Part of a small language model's weights: an embedding shortcut, 6966 steps.
Each number is 500 + 25 x the weight over its row's rms, rounded and kept within 0 to 999. Layers, rows and columns count from 0. Numbers have three digits each. The size before them is the row's rms in percent of the matrix's.

# layer 7 attention key, 384x384, rms 0.0394, rows 260-296, columns 192-383
099:511515529503500504520520520492528474519521526458514469512457503488509520487492489512468514525488468524466496490460454477502487510454510499551515475499513523518508487484493498542483508464506501497553563468496460531503510482524502498498522469501490468501479466524519503492501503515484508536519527497505484548529472511476531520487506472487538493483500524481480465477494505495520485506494507496477485471500485477446518517500482456528549507514491478499529500476514483479505538440482504485489495540521504475551511479489504555508488490482493533453501496525482480486549474510491478523
106:509511517502505467487523525516525495507503496550478525521534504503492471498505509508525524534536507500471500522536498484501482469503475456512506520520494503469486486530500445470488485496521500472488463482510470483553540440504527466470458472533493469534503481518465525487505484495520471549517518520504476487443448494484489518518503500499446475475542420493471528494478462518475470497502493486480513516475470469514497474477472511532494523450479527495521484504472507510501482510537505516522543475520435482536484500492530502495507526518536498484461458530486511483542526541529503501
093:466491553554536513457539521525496472503500519495516472475501479523497530452504516486484479508475485475483505494494474535513511520448507503535488503530553554505490529503483525525482506498486541528520525516494443472502509468557510501482465457489517489524457488533473467500530509470522526499555535499492488492517512524446477496507489426525492423495482504513493473502473492514507467504503551477516531522501516498491508524473516449528505496492486486481538509510499518495444478482487475526543518537491476491539526471511503499487496493452521533520469483537474525482459488500538511481
101:504498460486494516500514499485486480483489497518502503501522505473526481486472476498468501494534528505502539524538533518470499479526486494482471519469513481537526511463506492497507453512511485478454477542504531519483522504496499532515531501557499518443482491505502474529522477489449500484488476500483495478473482491532554522495531506460497505474505509511494553500499508480496475531507435472507510493421529488547469510474468556498466515495538518485468494491484533506506504575528462488484520460505514495499502465537484518525510509496503467494516518456501505493495510542486487527
097:494514492528479514484500490475499531471475499527479552496517493501551457523478504522492486491533516506507528521508521521501501508542479509475487506490486479474507492481530491499541468537507499504434473523519482511458494506486500533559496517554494546468530516474500495505487532486542524498466459479493517476503457489508503495527439516461510499484490501516518529464579562500510524505509523467512550473516517501525521497476487503500491488467512538503454484520491513519480491535502497488492477435500512543503496498516522480482531491540529489505485532491520486472524515503465480525
098:495495518519517505418475504488466589538490495497473473474469510536529482530453482494466495484506483501493528451496510480489529514465460494528492511501515463491507489501491545511444516483474482506469516490501501497512447481472505490492480523508504472518487550488546535473528558519519516524495500497519534469464484483474470523499514472491487489498480496474484471495542510499486487535480562482456548507498494531493524470509523488563521490509491464517533480507500492482448518476526513513497510543530489489535522500476520478490501477504557529489535510517513488479510506456505522469
099:495505492475495519472520514504504530454489504520486512540490480502488475510493483513501472516521494511524510515479560469490489512545511516506482469494506514517502498496508494505495474512485494510474488529499509517476496551514472496503504482535516526496460488481487482502455454470520486522504448498472499499479495485516534516488534507462478466453498496523506505479473518503513480522458494508521538516495485481493504506502441526516472482509508509500479500489467504537538476548492456506515470447497509483508512527515486554491511436515489488500537547444501482479493503489443533476
103:508480504526480543500510475458506498493536431453488490517479482488509514457472485449486509479475480493509535466522476509494530483518478516527524490516520510524513505500486511493477517452485474530541547508530505511509492494469477419485504532486492505468503522507486492517456508510560479519489492463522506492488541510541502488466482468489525526518471529520523497542484461496474486461494528522481489458547493512535541470516499504472503505533508501507506545499502474514503522483531540470507497525498495481455542469448505489503500547491476532482493503492478509481511507543494530516
100:484472517495531474437487508535553440493512492522508506468430493504496556482479518510509515504536476458508519487520518485499477471482534493568535485549496518476507549528521467483511550532519494523527497482488459527551540503513519522498496510504500474538522522515499508543505500500533500494508479481502514500473478510512501527502543479527493481465554519469463461464543459493457494509531516508496504491525497508491533514468502467493514485478510474470517544474494499485524492477532475489494501518486491494520511496516550505507454520495536512513473503519492479469463466545575471499
097:481500506505479558508514497486489426537493532493524497459487494478502501494513474529518468446501542508513500529504526477517498499516472474467545453454477521533475485487500490529505484499499501509464506493546541481479508527504459529481507509525526516481450478510470482551492451484484529501517466491480497513508526504490530534517518486453520508505515506494534516491485512497535483495458455474527511519484522493510443533524497549515476489528559494462470478496489476488547480519507482509491507516501501530470519483527515522512508515516479516479536526443474483496536486517458508500
093:505546470539498500506503463474494528526494530543471509482531435503524521527523515494464483474489510474533530465501517531457489523549483525491515532495483479502492443504503520501546489507488453458479473524514539484495482533504475518514484520498487497460496475532514456483475517496540528513508448512481502487486561497488512526547504493473507489478505512488503539545508498520482507470491490487544542514511458523509513500483535478516477522526495506467497537471469543531472491526495477490498493499508537522489488486505455523539514493484491498506469539485506521496474510509483464529
095:455502507495491492495485489469471535496527503514522504423489503523525479466521502479510527491489496459495518462480523491494528509444482463525489528522530530469531504506502450482502559489487487497562530475452490496542495477516484489485522481461517478504496518504501503494526541519508524543492556514529532491487475530452447484518497508497507508491462496486503478501515487463487488519526573509473455480522519500463544509503525470540534540529458491508559504482499476472461536453460525494489467541506477506458501495471484487510538519483516482465515527527461498513500532451519540478
097:513467471493518507472510537464530465468531494491531493479477515499524517478522478528482519442485500481494505502533467500492482517463532490491547473491495488549430563504486485492525463489554452503510500503514511518509479461468523464518522496523513493517492485510492482535489495478528505448511516484543490481477486495482479486500514457554527497516492535531568511435525487513471515468516506486488523473519511488502506503518500473499505478486499500511510520470526465549495469438492489486540545513447545480498522492540540459473491551509453502507480480509512475519505467513498442518
101:506496457511477524490511506508513467507517498539478503538535499494534506524521501496475450492526522510502527520538543507497504485557491485526486504501500504527474486488495493498534467517518486480463448544492539504490534545512492480517484493544519506497495493498481449532505490484527499492489437518483518481470496483508520512491538499466445499483505493476471528515492469502507495497478473477513523492465461461569486510482501525479479518495491545476477501470447557518512512580530479483432525490478498461484502492534481502501525536502490450519509525490491497489513484535535501520
097:505516468490472520513508523489491528510462535497537496471509480513492481521486508482454538492497548538499489498482466524461489537496479502476496497513458488476496438479505533518500462498484454474493540526537534477531529504524462468512497494447474483478510466487525482486472485496508478491520504516510450535564521515503470458550454488497492509515457490532524488497497506504524509448496484531539535502485537518530511479507529504533487493560514535461456515503514493525488494529471519471464483510485537513459503493485518461532528476506485491495503480486534540446464491490448486491
094:493534531480502500504480515480522510525491525486456498516519523495489463494506517534454500470519511510437507512476515512488447527485504512526512498451461501463511537475522482486494542502529479495531475455495461520466493514515485499495530554455517494507442494550514512506495494507534453542466460520497492506489497453481507484509506506545503502512485451478481499543485530490549495502510527504553470487465486505453455513513530471479523511513506449536487538519473496508490447530503474462449510486486451520498487501483499505531501456474488537493491488484530500504514538557485451509
089:508521482502498493496452475504472533521498504520491538560482455516477497506487517559513511559465487533506522479483498485481458498499512525531488548513496448473539494479527498525477482473504475491502485537501503474522497504495495503515478486442449487483492536484544520451463513501507517526499547492529498528527475511471482450483497522524477569479467504523480501527503488475511506495483507533492466471525519524514519465448514516500468534471487491488522489524504480524461508520502528474480499549518466501499500490496567520543530508479510514523489487527505516482556522486510512503
098:524510505522518519498488488459474502513488489457527497502504480531463454483495468470463467536466490543531496477450466491530495504490498521558513444494488549559465488464479517515501462494479484508488526522501498485502475496527488516499543497523491528455511485498531489504479476455469513491521514479532462478531522489534521482503478505486506515554490528523519516496463514466520470467508507489521514486486498538512482506534520507532468501532554527464473509479514544521506530516463463518503438499504563541478536474481497510526485477522528533495527500536510529517475524496450500516
099:459486517486520469448512491488517449560524504491478506472487476489501460495453527484494458533504516484515505463527505521507504479490498504510476483468510533448494516482509554450482472533489530506526473486481471484491510539485509547482459513485518465503598491492529476506533471494529510473474483470509510486476512479486504506488490498514477462477520512494477498539520511515527501544493489518514495503520474529500510519476523518517492491487522500524512512475469553475450523504550517550539486479498498499528476491510479532547422487515514501518500506510520486481484476546494502520
102:515504507540543536494497476453489490503500490457483493474463533494490504517455497477491453487478494548518526461492510527504519455547513510517475471516521534561505540472501545480454447483483464528513509526448523474487477530537505496521519467513475510504506538459561491522475504482469493529509513469514565505501479513532470501497503514466506528497510508476503482513479510469466486523452513480509476467528495486516525516498528503505460427492533474479514527513530529509488496512482506478479510531486513497477516517502496551528518479516481488527521478496478526501547489497501508514
099:528492516554494516473513483481445504508470496533534498495480489558492490513469506520452483527487518533560451460481468460502484489455543516494470486494507484503480506520485524478516526465504517545492526462518470519495492499529495469472469491467546530495535477473501471522531499482534520516487522432506499477520550491496481481532444486507539471514469478530496483519521501514489465500512538466539504490504497519444497462531504467513517477530490497503459492516534442493482537468475494494515533534517487507506505478488492502456484503465504538525485481487544491494554532479460511506
097:479502499516527469485527498499522515479493470513482512482487500518506466512540516515456451524553497511498463502509510484512532501484498520492487479521510499483501503487501523487502480511449550489461483509485506525460457538513495494509483520498519505468548531483527497505472495465524484506492463524503502497556461449542517495525480508494508474524476476470462530500517522524526515505515532476510537503476498527511499504510499434525512507483499516492456493556473547500500510505521499494514461482509530546533467486454493488493477511540528491471511465496558517466501527531483460494
091:466524499479477489476496507517495521486499541495524495477516498514457464518534535502502462508510507548477428510513469494490484527477491528477474443488503519483501487503511494489481508517488561488530478461537458512478453475507499482446482511477503509520539511507479507487501487503520535486486503494513493485531517503490491504506415468464484494506511445518524499527476528508481511516496559508449494486479535556489497487509489482526500499526488498501514501524489533472538494464492499515518483522512475536514500462496530497487526495529498555499511448504479508492478511514453474501
099:488483462518498506512551486505448512506498529481488550509481499522487467482520484465454489459529527500503497529494499497508477504497508537503548508488519497500435509511486524489462463479490501533518521497496480473480502542475501506517475454471532539482479493467543501494504498494495516490512525511506471511497516458475518435544490513465510538503432517507493525529517505484525517529423476522553527503484559519539507492481519470496497481516513519484484464498513537501460532542518493471511550521505510474455477497490480503508487496551489498506509493469500507502516468512477487507
092:492472495498499509495444508509503513533496514498474505481493474507478472489521517514475497538432471513497503480524481500479483539500507506511473536509516445484540483468463473511493477466474497494531533520491483463517512486528506474537499473425474488490525484493545495497421485518523498511493497446510497474494515496431477493539470498515508516495487515526505493514529530464507440446497521496489518487518495516494522471505534492519525488484482496518538547478505468496476543465466528537478520559497485495491510504477505489508487451499528535470502507528491521512544502479492512494
095:482491494486506483471492513457512471489487499470533485462493520537499511461502490508518500523493503476554498468497435491514518527445526512454520495450500522516491492519473555498488544528520543559515528486497489486498489478504476483506497465457501490498490477515506516496524466526512516484562524503539487498532515520482487526477488453502532504559512512519536450506500507522479481506531523532524479507514512508446492473544514484487546484514479476491539530490534470497514515436472502514520462515488511561509531494512495495550488457471515556483528491511476500516497471474491489481
102:495475549496475444523503505552529533520466492529536507527489528478522522538530514531521509532492498453513487479543532462430470464484479499505490500527488478490511448542479502473523507494453532491470508560502473491511498498445495486455476484484476482485512508529522516509503520490461495508481493496496510491477467480444513493514508499517497518431546509497477485464517537501521498507487529509451505538531508509527485477527465511543510536485449512521533475510475460477507501494521518533503497499503492503481464511503470435526494488511489494488529497539508483476520523501504521486
100:548500518500455517505508482494522511505511545510472452459494510467515513478518506529529435490496504483518511466538526464478480461489507501477501469483515471505554479510466503501460486517477498498499519518540470488505470487466518514480477537506533495490465525481485482467465478493497447477505535502521504552515508466495521477515506511543502494492507534516533527503453483491515500507478486487459485493524459477491489485496482487478491434487511481504500517476489547458477500516510497485501563476511507462495485545492496437450491520516515468510504479520529508555508466475511430469
103:510538507493484491511455516504525491533463496512467494481520487490488521464469514557502518545480459448480530476505482514475467492501484483546462526487479497447509517462496477498511526495522492508540494521512517491502471500531516504494497508475467458554549536514520497490498482508545463524526518462539498518488478552488472486464504464557486467478529487481463461528507500497491503484492553463484525503531446467482527477485499506495540490488464494521505512482491471503487501477457528518496509489508486526541495510468509471472476513506461522494479532530461474504532471527516533471
086:474462540520526461488514509542521497455520454518508474485509545507500500474491487484535502504516478481467477513510499497510496501471521520499493525498525541513505516524508509455520518522502572497490486437485467495476504476477521479477516545473547512568530502510514524530520503524479526512483511493498488485478473452532495543515493514533485452484529512488496515493497466511470500546531520513483499565529503524487499525513511455522493521477515504522518486499504486501508495471510496509499501481467451524509542479488500488510475495481505526524436466514490478503472496521538489532
097:514491530541562508518487496513504512505524518454479506541452477503509561493453525526550481515463507471522508521517488474509520436514529544489495502486518532500517502526511498507529507523519473528559520554485484529476468491465527484509464510537519459497479516456511475510502481534492497500546507502466491487451514498512500487456516452504481540498528514504495478492462507506443527513503523493483465544559474537501519527511459504482473503482544489533503495496521520481523506486538497510524476466490491488501491477500514506535457540561545486532499508527485480507505481534480427519
099:483544519530498489523523543466493481472519551490514449495515491480497491511522570512492436476505481499477408530468462458483523493472525547458530515505466535491469508500468498488500520491470519530514518504505494470489463486515515507479513501486524528535504504498472468513458451491511506503502512498499476520529495537555543487534506538467525483513525514535484513478515498500473494496500531484514542523446515499481489517507498468500555499511535507505488477551500516529491486492504458500500518516495510546500484488503472531496477482567499519490529499485504530478458513474490510494
100:456529497473516485497502522567514526463472539500513515520469517517504477514550548510459511500516520511500494507481534546502492506517473538460531495535494525462460512523526492484477494463488466504478495484501475538491451512486505529515487537461521512505479509491491516451494488525479498500453518507486505481510493478485476473494492525464536488500505528517509480473543502480460469548484515518453482525487506554520538513486480483523515516496483513546524486540545469523463491484543559480503503471490474528501461482482512441513499481547511522499484493460499543512466475517495489472
100:526479524451498476535512500498474503486509504505477427487510506500474501498483493473535542490506513502508469508513471540490492508507506499505506538522515487503509527515501495497509539488462506482528476447494533516513489503458491525472532466510469514498480476526498509485512500493505508512476520495483524536477523529492477512467460506503538500529488487485484490492566497476444490555484488521504516528485518492480541465514545479476528507448489480492495473517505460526550493495475532457559490493493494521503481561512529466459501493495502497490489479505510499495470482485512493496
101:500527413509496516559454505511504498487507500507498530470532480498457487482495490524498499546503536499534504505495491494471534496470501509494536481563478497468488483523515492480534491496521510470540451507507480528484477505483510531493536482529471482494541536472482457483505523492466459468472537537491468464541545515473517480469490501507498490501526519488453513485484459486518514518536486491483459518475447508505501501523482538471436538540462519521536520497493487512496520481507521482485488487498485494539504472516506475490488469512457553565517460496473465467509513498530526525
097:485501520468477512483535457487544494500494480496494533510490496527562508488468520478527523522466518493421460491506485504499471499519490504458550517478508548535521468482465520506516482476544499528464503519498520524503482544465522500468510528478506466526512478498501497512508473522516489518518484513472500542483430478534491497503513472508520457449488523551528509504519515529506519517547509460477442512519455462499477493529462506471496481506491496494470473513528506512498484509552470505502518529473512528442513513483496509548436463536522522476500516504494471544520477458530517502
102:467484478536569446506444455529469484520495502501539498484483457507499524558530508480529465490498496540498512474510544515521557480547494541462471489509548467491502528505519466518472480507497529523430455518463511497500474492497525469552518480490504481497512544470537504516508543502503485498464475501499529495542514499537462493542464521500498497490522490456500472496515471492495483531471506446491515504523506463508506521496535510530505482479485497475475507501540519517505506503509515512519523541504507518560498468478484509493485465489516494512469499499566526520504501527471522485
# layer 7 attention query, 384x384, rms 0.0395, rows 261-296, columns 192-383
092:535456464503514487502543497483532495468535498513499505489541500497488462478566474498488515469549502506546508521501486537515530496495492506505512473514486483464485476447496506506560485483520501529504504498514511532526518512511490530452482492559522506498496534536469477496505446526513498492491517504549489491497477500541495519516509500495476484477489551462506511493512539480524512496537473517524537485449501473513524453487515507473488482509495531447447462492480491532502467494467475465501495462492516506456513475542538479531521506514559514441514487488532494512472491514467542527
097:478540545528546489483489519466492521521515460471504507505458446524471449456485533487492522510456479508478469461490483529488513549511510493499528491521529506529475495565494536504503495507472520517523508473469498493514486456485472497461462497496491478479479487518512516491489496505504517467510572492502537455488518491461494453526497517483519503497489515491538473480552490497482515533506464490463513513501551515489501530516531458509496487480509499533518476558529515527447555479520462465524491558481516490494512506502504490509477502521496537491515462550545503518453468458477492477
095:535541454503493522495543495497506523482501517476514540487498530474529493479508444504483535470503530544550533497493498448467457503511528531507532498498494499481485486446508473498538484527518501534515503557477538519526545527491496499513515477540504522445493520511498468541493471522510491476462503487515523517463468511547524537500540506471475495436466552476500537497492563508521504491541463486480496505457490459525490491530488523519491486517514527485482466441506499508518503515516468487518502460485540469477483521515540504505540490530475454490521523454557498483524499518506490497
103:503511473518480489471520496505538472466477535530508524475511487468514489508493490507511473503519508488498503537476490528481494491496509456470451510492470470461495530496483453500527460513512524465492444538503500486476501507514487499554533502527505533471539509508463485515463532506528529497453453484487529469498444482524500545507459494453486517495496502525526535491557545458498475508505525468534549442512514491518513498489521526524481518477539557495497485504500527466497509525498504511486499494503453530519513466496521488486533487506492478505470524469451545472531519530509499511
097:498547510466511548522454497494485566539507533520493512513483490548468506520462535467502489515483493457466492513489511520514507512519474523460466496494501489528533456574454510496448512459459483482494501493507500561525484505458497478486507529500477468504536485498497549499502537491552471521518505500461533450493550509485548496499480448483481510502483468466450499492493453488479486491472524477507545510520500525497462478532459508529481504512528500512546481505503506473443538475537488497510508530501487463521479494459501513465459505480480536568499499519440477474517488469520501469
096:502494486485494497487507502484486534522537475514516542547501487539519514495531510505500465477506507462490486520489491505509477500525537537494503441492495533532519508509508520479513479509476535486471511494511482499510463570492521523496528474536507516479485478453515509519515459502493471509484488498473482500498473488513517541510538477471478521493462500478499522470473507485486541476461459498521508515452524496518555498489483541544536498497552560515514534502487520479479484530515437463483467510471511529472511456482486516499512475508512485492478550482531490511480501518501485478
094:518531497475499514526495487504522508527537488470487536534465499540523480512481487488498488505480481500509482481483514510499494466497500518505520514532511520524529474514495524434457538490503434506513523481519511514535507531440505504488530549487526500499550461502509487530446515495497484480511511461499518478471485487499472462465486517514512557510520496529474540501510497502440496470495498491509470495513544525508537460506512495481481461482528488511540519584492485503451499487529531508533418480491494537482495486490490540531423482523505527515501520497504460462522524516490489492
101:489482502514488485477495509533506461510510458478481520512501526502525505470470506531555506501464457456469520498531488493509473538493530473524512515477524491547540527503455551474488512519507510484530496469495502462502480518528497513526530528504486480493482482496519547491487487497518497468525480504491506446481447489525519477511516493525496489490519451479469486516533470503488511488497509475485476499516458471494495541496472482483492489469502493531534478521465497483519501470480492497521537493474469494521493542493468513484485556475523514522499488526468516512538445547520468515
097:497520498528505536527500496504493514488545521488536498497504494496497493473550457495462513516498504512521500498485524484523494512505487475476526482475475542489502498478541512530510452527477516483528546534492483487485497535490455538500500511528505504461464531474521515514479479460453473482499482493508539472537516520522526505479545474506504515510460500454507480467476495507519517503527490529483492513455514478509456499533554509505503497540552494487489506493529484529502535492510499456456443486489528482476486520527468445544497498511453481491516488467555508474505509536496510501
098:532551488493480523511505514512480510494512542481486505484485464516486465523525506492519503500478537470516463482504506557509491522492507495481537479533515494507449492491490531493479452556494483496501498524520513440480482525492459503523486485501544519471531484512478479565455489486517488482477505501487521528557472459549514504498499487535474503499526491504504547472471531521506506476468489494522494507512476524507522515495480498486455460530530517468484501529486558512493520522530524529532487485535518531487527522495486517542520467479478504490538492482514497477503488518457527513
088:463511537493526535513501502516514522517510520517519498490518442526511475505471576499510504521460478531491485486548514482477491497526507465517471503496504519510486490569458484481437561493492461470525475445489474504515514474536503479466494505451483499517523470474486499471505499482537506508519530510459491507498509525456496463480476495534493495474529458526511526548480433473498480496498525480506472492551468500468474532516442504499478518515481504533539497515497465487493507468519513464519540507502490501496498472471467492494473480490465498530518497525467478481530486448502472468
096:520479498527473511469543519500501519530488463485503513532435545475487526516482499470473527567495455499472517500428489516496492515475470534500510524522524504514525510468537500493531496467500487523528538505535474507519534507480449468508472497492500524488502482517470482517509449506479501493509461457457538484503485514475493503490518481524502445502498526461518478509526490501489507480530528491449494538518524523458470466523496489511500482505463506503483486527518442553494486457430501479527465522497490466530456545502543506482479532536518517493462510476542503477502513508512532500
092:480482446530486506484500487473457487484480486472505464498523469528500436491523469464496505461488536515542450490513476514509547515521550502523499473499463458522446498447528479501527467531467486526527517573479521529481495524486471503454498495530507538467491512517521475546502479468457546484499500497510506465545495492505527484534522512526486473485516539492503550503531529480538512500486496466514504484468518494523469488469520520492478468555507561468471476493487533514520527513513493501495492470522501500484510538504513524515513494514487473476524506494530512499512515519473541489
099:500522447519484543494494511476482556524485542468494514473526468518496446534498462482430493519471510472520470509459513523545496518483486542483503462502491509516476456477550530490478466500486493505477490507457523523472496525494472512456491455463502523474476496521482496524479493507492501517501470475480446533508561499481473475520460483533500513491473507504499478484451527501538516456491525530482502508506505526504479460535536517503482474522502515466457515486513503572505521533475517511507479513539482566470517462501497491534510506521504509506466522498536516481484517516411528486
099:512477497520485512524498486504506504509513509510538485494480490481490486471515517533492514458521523539484523524448530477506466551482530494466474481502487513469470532479516545491492520494502489477489477467478474535456485474556469493553542526526502532495500426493514501505490512501468516527500476533553487480532512492520507478509495496525513558524546474479478509482505501504522454501481495506547492479491488506496535532501518550509470491537530510537524506493506482480476485528457496457483491451552498470458550484521500453452471491452475485550523434464495457470518496499520473460
091:490484481469535541522474515548510521513529520499514518480524511508529503502500482495487474478486519501502481490541537546497463484507519471494504492481489462477462482573531496472462519529531462513491457490485503504534517497494498513475457490535485508514492521536485518468498510529493500486495516510500504467488526539492491565534524507528491456481468483538511514481491491454474487528535463490518487512517491471488482525510501479461497562501501472502493475459512489508522493509505488469540554495474514493483503443544514492505524507495498509447561523490483490489512435445522509503
092:497484499518501478492487521503521484502488483469498509572480509525471482480484533486478524513464490477491490512471515472533488496474470516502495476525527503520490500543465479477462532508491495472462503480487538485503528490495538489516466498480453481514524495489476520531485508536488493523530580493495502454496493462493495480511528492522488502477548468524529468501506443465488458557523488463505467511563428502472471490533482513522505493491501500537548511490516511472474504513496486515518516523455486477517508451453495528486481494470516557528473487558443513508549523495528508493
099:484525459527514522491493475480536510492523493490463524501512512527548510521435510542547507518536502450484499475475481542507516510461521487503460521521537503483493518510478532459472481493484474512506471480482522467508492485492502553513469413516526485539496524504505505527479517494527489512467501491517504462493468478489493552493507507506464463477513475455494478521499531470500492514526496473523538469523491516502458531460522519553514520447519520523522496461468554458486547527499514501549484465515511505480500503471474538510496493497516494533526502484485530510489495486479519518
098:498491497460530531466520481508457501580467485501531538459486499543465482492518520496467468490451531515500449489477482494469485460505482448490515493500481507532487510485502520529482494494445476517524498538486479450581499507502494529487551460507454485477481509470550504509476486531486506555508511477484516514474499531489463486465501531565496539465494509515515518486509514476508490491512529478489493465486485495479479492509510515550496485520463515519522536497492500507456503488527517443468509549518501536467520480473447503533491468503498468525513503504477549488518503468476523475
099:531470499532494523495477482493538481481520507543461509521501471521486522489481506524509488500517499470469474478507482512501509489502515497527506505477489506505567495523528518458472517471508479447492531471543484528493448494521521492466472497509545463544508472448505496513502531490519526485507489477444489481511536503458450519507490495539532473469519444503537468491533491485520452512488513460539529480518505507501516527470501474471508458515444501502509486532477505462485528511479535524530542566477431507487495512492497558495532510461492511514468482501508505517532518510502517522
095:504504459524503456470511482506570501518467527472498477469515485473520484534491495549493479479558478467501481531540538519490516488467544495481442469491494460427461491493484514540525476518451509492473436535475505563485463511531497507532537550519521518498523502520459503488488512479491506457507482559537519532514511473501517490463477513504503538527504485481477525527475502529510512517457566480524541451478518491536544524511545500526489488470538523505550529508436540509489504514486485490490470481551493507501532495480489491427492525518536497495509468508513512477476513544474460509
092:492451503495482462476488489535498507509486504497499467493496454460496452482518496499500517528543490501504491552511502509523510464511496494475480473499493514480535553525502465485483481483484513501523459487508527503489491438555496502486482513517515485521503511490469523539517500503502498520463512530555444487478481519515515517449494506479471542488542461557517477485467484502519488517513495531459515462490466481519523512469490474509499512469467493517492520492471537481532483475485500510517496511539459449511564496488494480506496557460484535493508458521426497502503471515519478502
094:529505489488502536473470493487462520533486539462503520459498553496518508527476487455468532497486502534512475481500476534481510542507480533500505499544481518466490501498514540520499458514484484538469509554513524476487470533442495543452486479500517500478503519509510530518488474499453506484480513498497519522498470489492538491513492496516493478510427519510482530466522512448529495531543491498525492512505513493527484481475501501521475501511520530475496492503521543557497513485495491471473483495490533491467472510486520505491522491517490520497477526496519549524476535506456528487
095:466502486485478536543471509488461532509509517496525486546500458516485460507483535509520463514456493573502503475482500462467460499511506495477443518508491531546508492521474470506491507467466525543533489511484453476468515470534504450491510476455437501517524482515511489523477517447523528535530513495449501499504506506467489458528496505498529539502496498545509501510477463487481478482508527525513471500534488505468489514521496509495503524499492523510520533497533482470489516469512530495479505491522477493466531498491485510494448458494474532487502505512483480460516542475478514464
098:499543536500502495442488521521488489501531453504490464512464500500520512487482519507510517485502467480462465448492480529520452521485469513503478524510487510514510542538470456530500527468499505480537538493505511502527489484507504476480457492520525488493484545499461514461485525517488499514549497528508530467519478537479479491421465476552488476494503495481515481536503489478456491548513490530516509485539496518475489456514485497482525510478477510479531508543538475469521523490449505527473489547512477547502514524473485508488510533487484514467504512507491512480473480513530493501
101:516472529471465484478497501482589530523470499493511511504529516518514564547519476510492506504520503501497497518550536483509492492541455518534494520510511466502534486530459506531512495478503501507495511503462504524447499507470500483549569483485523491509533506514553487526490527498505478511480489463510512476450485525476503551495541527511485493503494542492519481507486512492494537506507501515488535503518505479497503504511484479476502539509491471519527542453477481537536486473501478523492494517521509493489490537520491509520486539523502517505537505473504517476508485462497502499
101:508537501492475505511510510471494474484439532452504477477519544492535537492540507486539472540530508554462546492511548482472519498520439492512475525498516484514512477478481456481519515466479517487473509525475503495502492511483502491496542496473480499526458479505532512539491536500513500499507500518486529530480500561509480475485517520493448518492544513478467496512490523520459465463501562475472512505506485452489501497521548553499497504499515470508501536523509484450510481496514496506527486466501499494468497518514523495525491500531531499471503519514490544512448555531473541491
090:515494493521484496504518514555546504513517492476460513534521461461477501455469525558524508485503491504483497463504492511504468481471525453498465509524518527496483482519490498511482562483497474474485524476519522456495523461530519476523482513509481455533534484501486508494480540506522453474506533502524486464490482496487470555517444495487464504486535461445522459519510490464506509489465539469537487494553453538443488492514487506508533513503491471504519501535478518448518504471456504473455525463501529493546500512495492514479483542512479524494496499499505438487542501488523486484
094:468506539510518492494475466527509474499470476485507465485510484481540475461470517493530546481498477514474514504500463528505494528505497495448490530532508530512592522491484518512495499480511508519509523496518498528465524469504523489520479487474495487528493486536514560520494493513504472514501517519518483485499490494441511508480487501507477514502480465472479494525488467470489478534483494535505505500478481514499551514472507462498534509480449493572543518545486485473492513490500516510556512513485461431521522518493504493463492548460530550471489494518444505506528484476551480515
097:510482485494500471543482470555496538467459534552529512526508562507499463502526522498516471463498523499476495533515503524480512464518392529487495505511522483519498563510512470484488521523526470516481448499478489487515495502487490494539507504517519487519487529486508499496549468476489496496511533529473517470482444487496483460528512526514499475467489494534491496536489513499460467525475486463517499511490523476513481441456498473483495503509487479500494478534512482496518516516515494487471497483481500523479482491509541463476497539539518488498464439516462529528498492511513551486
098:502487559512505486456528526490522463467521511482489428455510523497510508514453527519461440492512489499447477530535519505493486522496532508500537460522506480499453538527477545530471499472514529503480476510486492471501483474517517487490503522481502500471470487489481473488489472487495453459522512534574546491469526526470485448487518532553487493496515445505471506485525472547507495510492546487508532533542493488468499477502490563479521480486487516482522506490484509524483485479495485492491548506502521500506495530490464489483486501516467503471511499533512500532493518495493481489
096:437505490476546481490499519515520472478444500472491506477493514516513510506526529491487488500543513519486510542526496556484489497487518497489483486508509502482476532480511470436470484525529485523510486530567472506477529487496488514505523496492484522518445500521495517461540508489469489526487517563497498483517431453538485491462512504481530467520501505530471497484512472462473518549504506484512536512474491510503514461441513483541526496452499514506500497527481498517484530489526505521463505470470475512508495484524500456488527506526498506493484453472492538464528489487496544517
100:548490510493520538506510499485483537505532584559518500496517508506522524475511515478520514509490520491481512534496522512474466511525519478481504525550496502463497527528508515531515521512486528504526488485523492472515508503477499502550468462502481495536519480521518509505465521502548530520470487546494475543464501520539535525481494474510472478492455487511497509487508501494492507480522484478495513512484498500512490476512508569505526492503463481480475499496511527468457429507528530529549516496497501524473507534524495465485510518504504493511555446504538507508501491462466491494
100:510520498474486505513486496517488496485492507504473494475539518558479504514545476489498517512532512473505528524503491497466496479525505512518534506534502521520472521509465493464493509527523492521568502516491492532486486501487491484482488469476478490500499512458503513562505498471494511527483515464509473503501485499499479499507489506515497491511516578493459501463506463482543481516533512476492526527478500490532518511481462475488505471514536501498516488490497501480494535445505499524533519514506492470513468499490510486473509478485440533547562515506527500494554480504510456517
102:538497459505438557541498501502534475457442513499497501520479496493527510508526545485463526505481515514495483521487529477495510502514488495499521459501503496488494494500491482479533507522495567488469502461531494544528466493492467506547455500500505519496453502497489491499510514485522551529480504505524479503502570504482499509485506495493467496528514499509506468531503477523469511512505537472459533496506543470503502540518466461517466508500476467519490505482519495509488487492515511532501515488531532483519537542511499539487507452489551526556464456540493540536505461499540496540
101:508469461549544474478528478496489504507478492468473483443482494523487503506493504524494516487487520509490469475496489552540456508504502485509516516516529484531511481478545473488481481506521514500473546516485517428528527509531521531554502486443438484495460547527537515496484517497453477498488516481453478515543520455534502506484457516537563461476600486489517490464503514465533498466494530450511532503516472529507467506502511534515518527515470523462523479521491485488529489490485517506491498497470515543484501483532489498530513478505515496495475464490507552481467494478484499509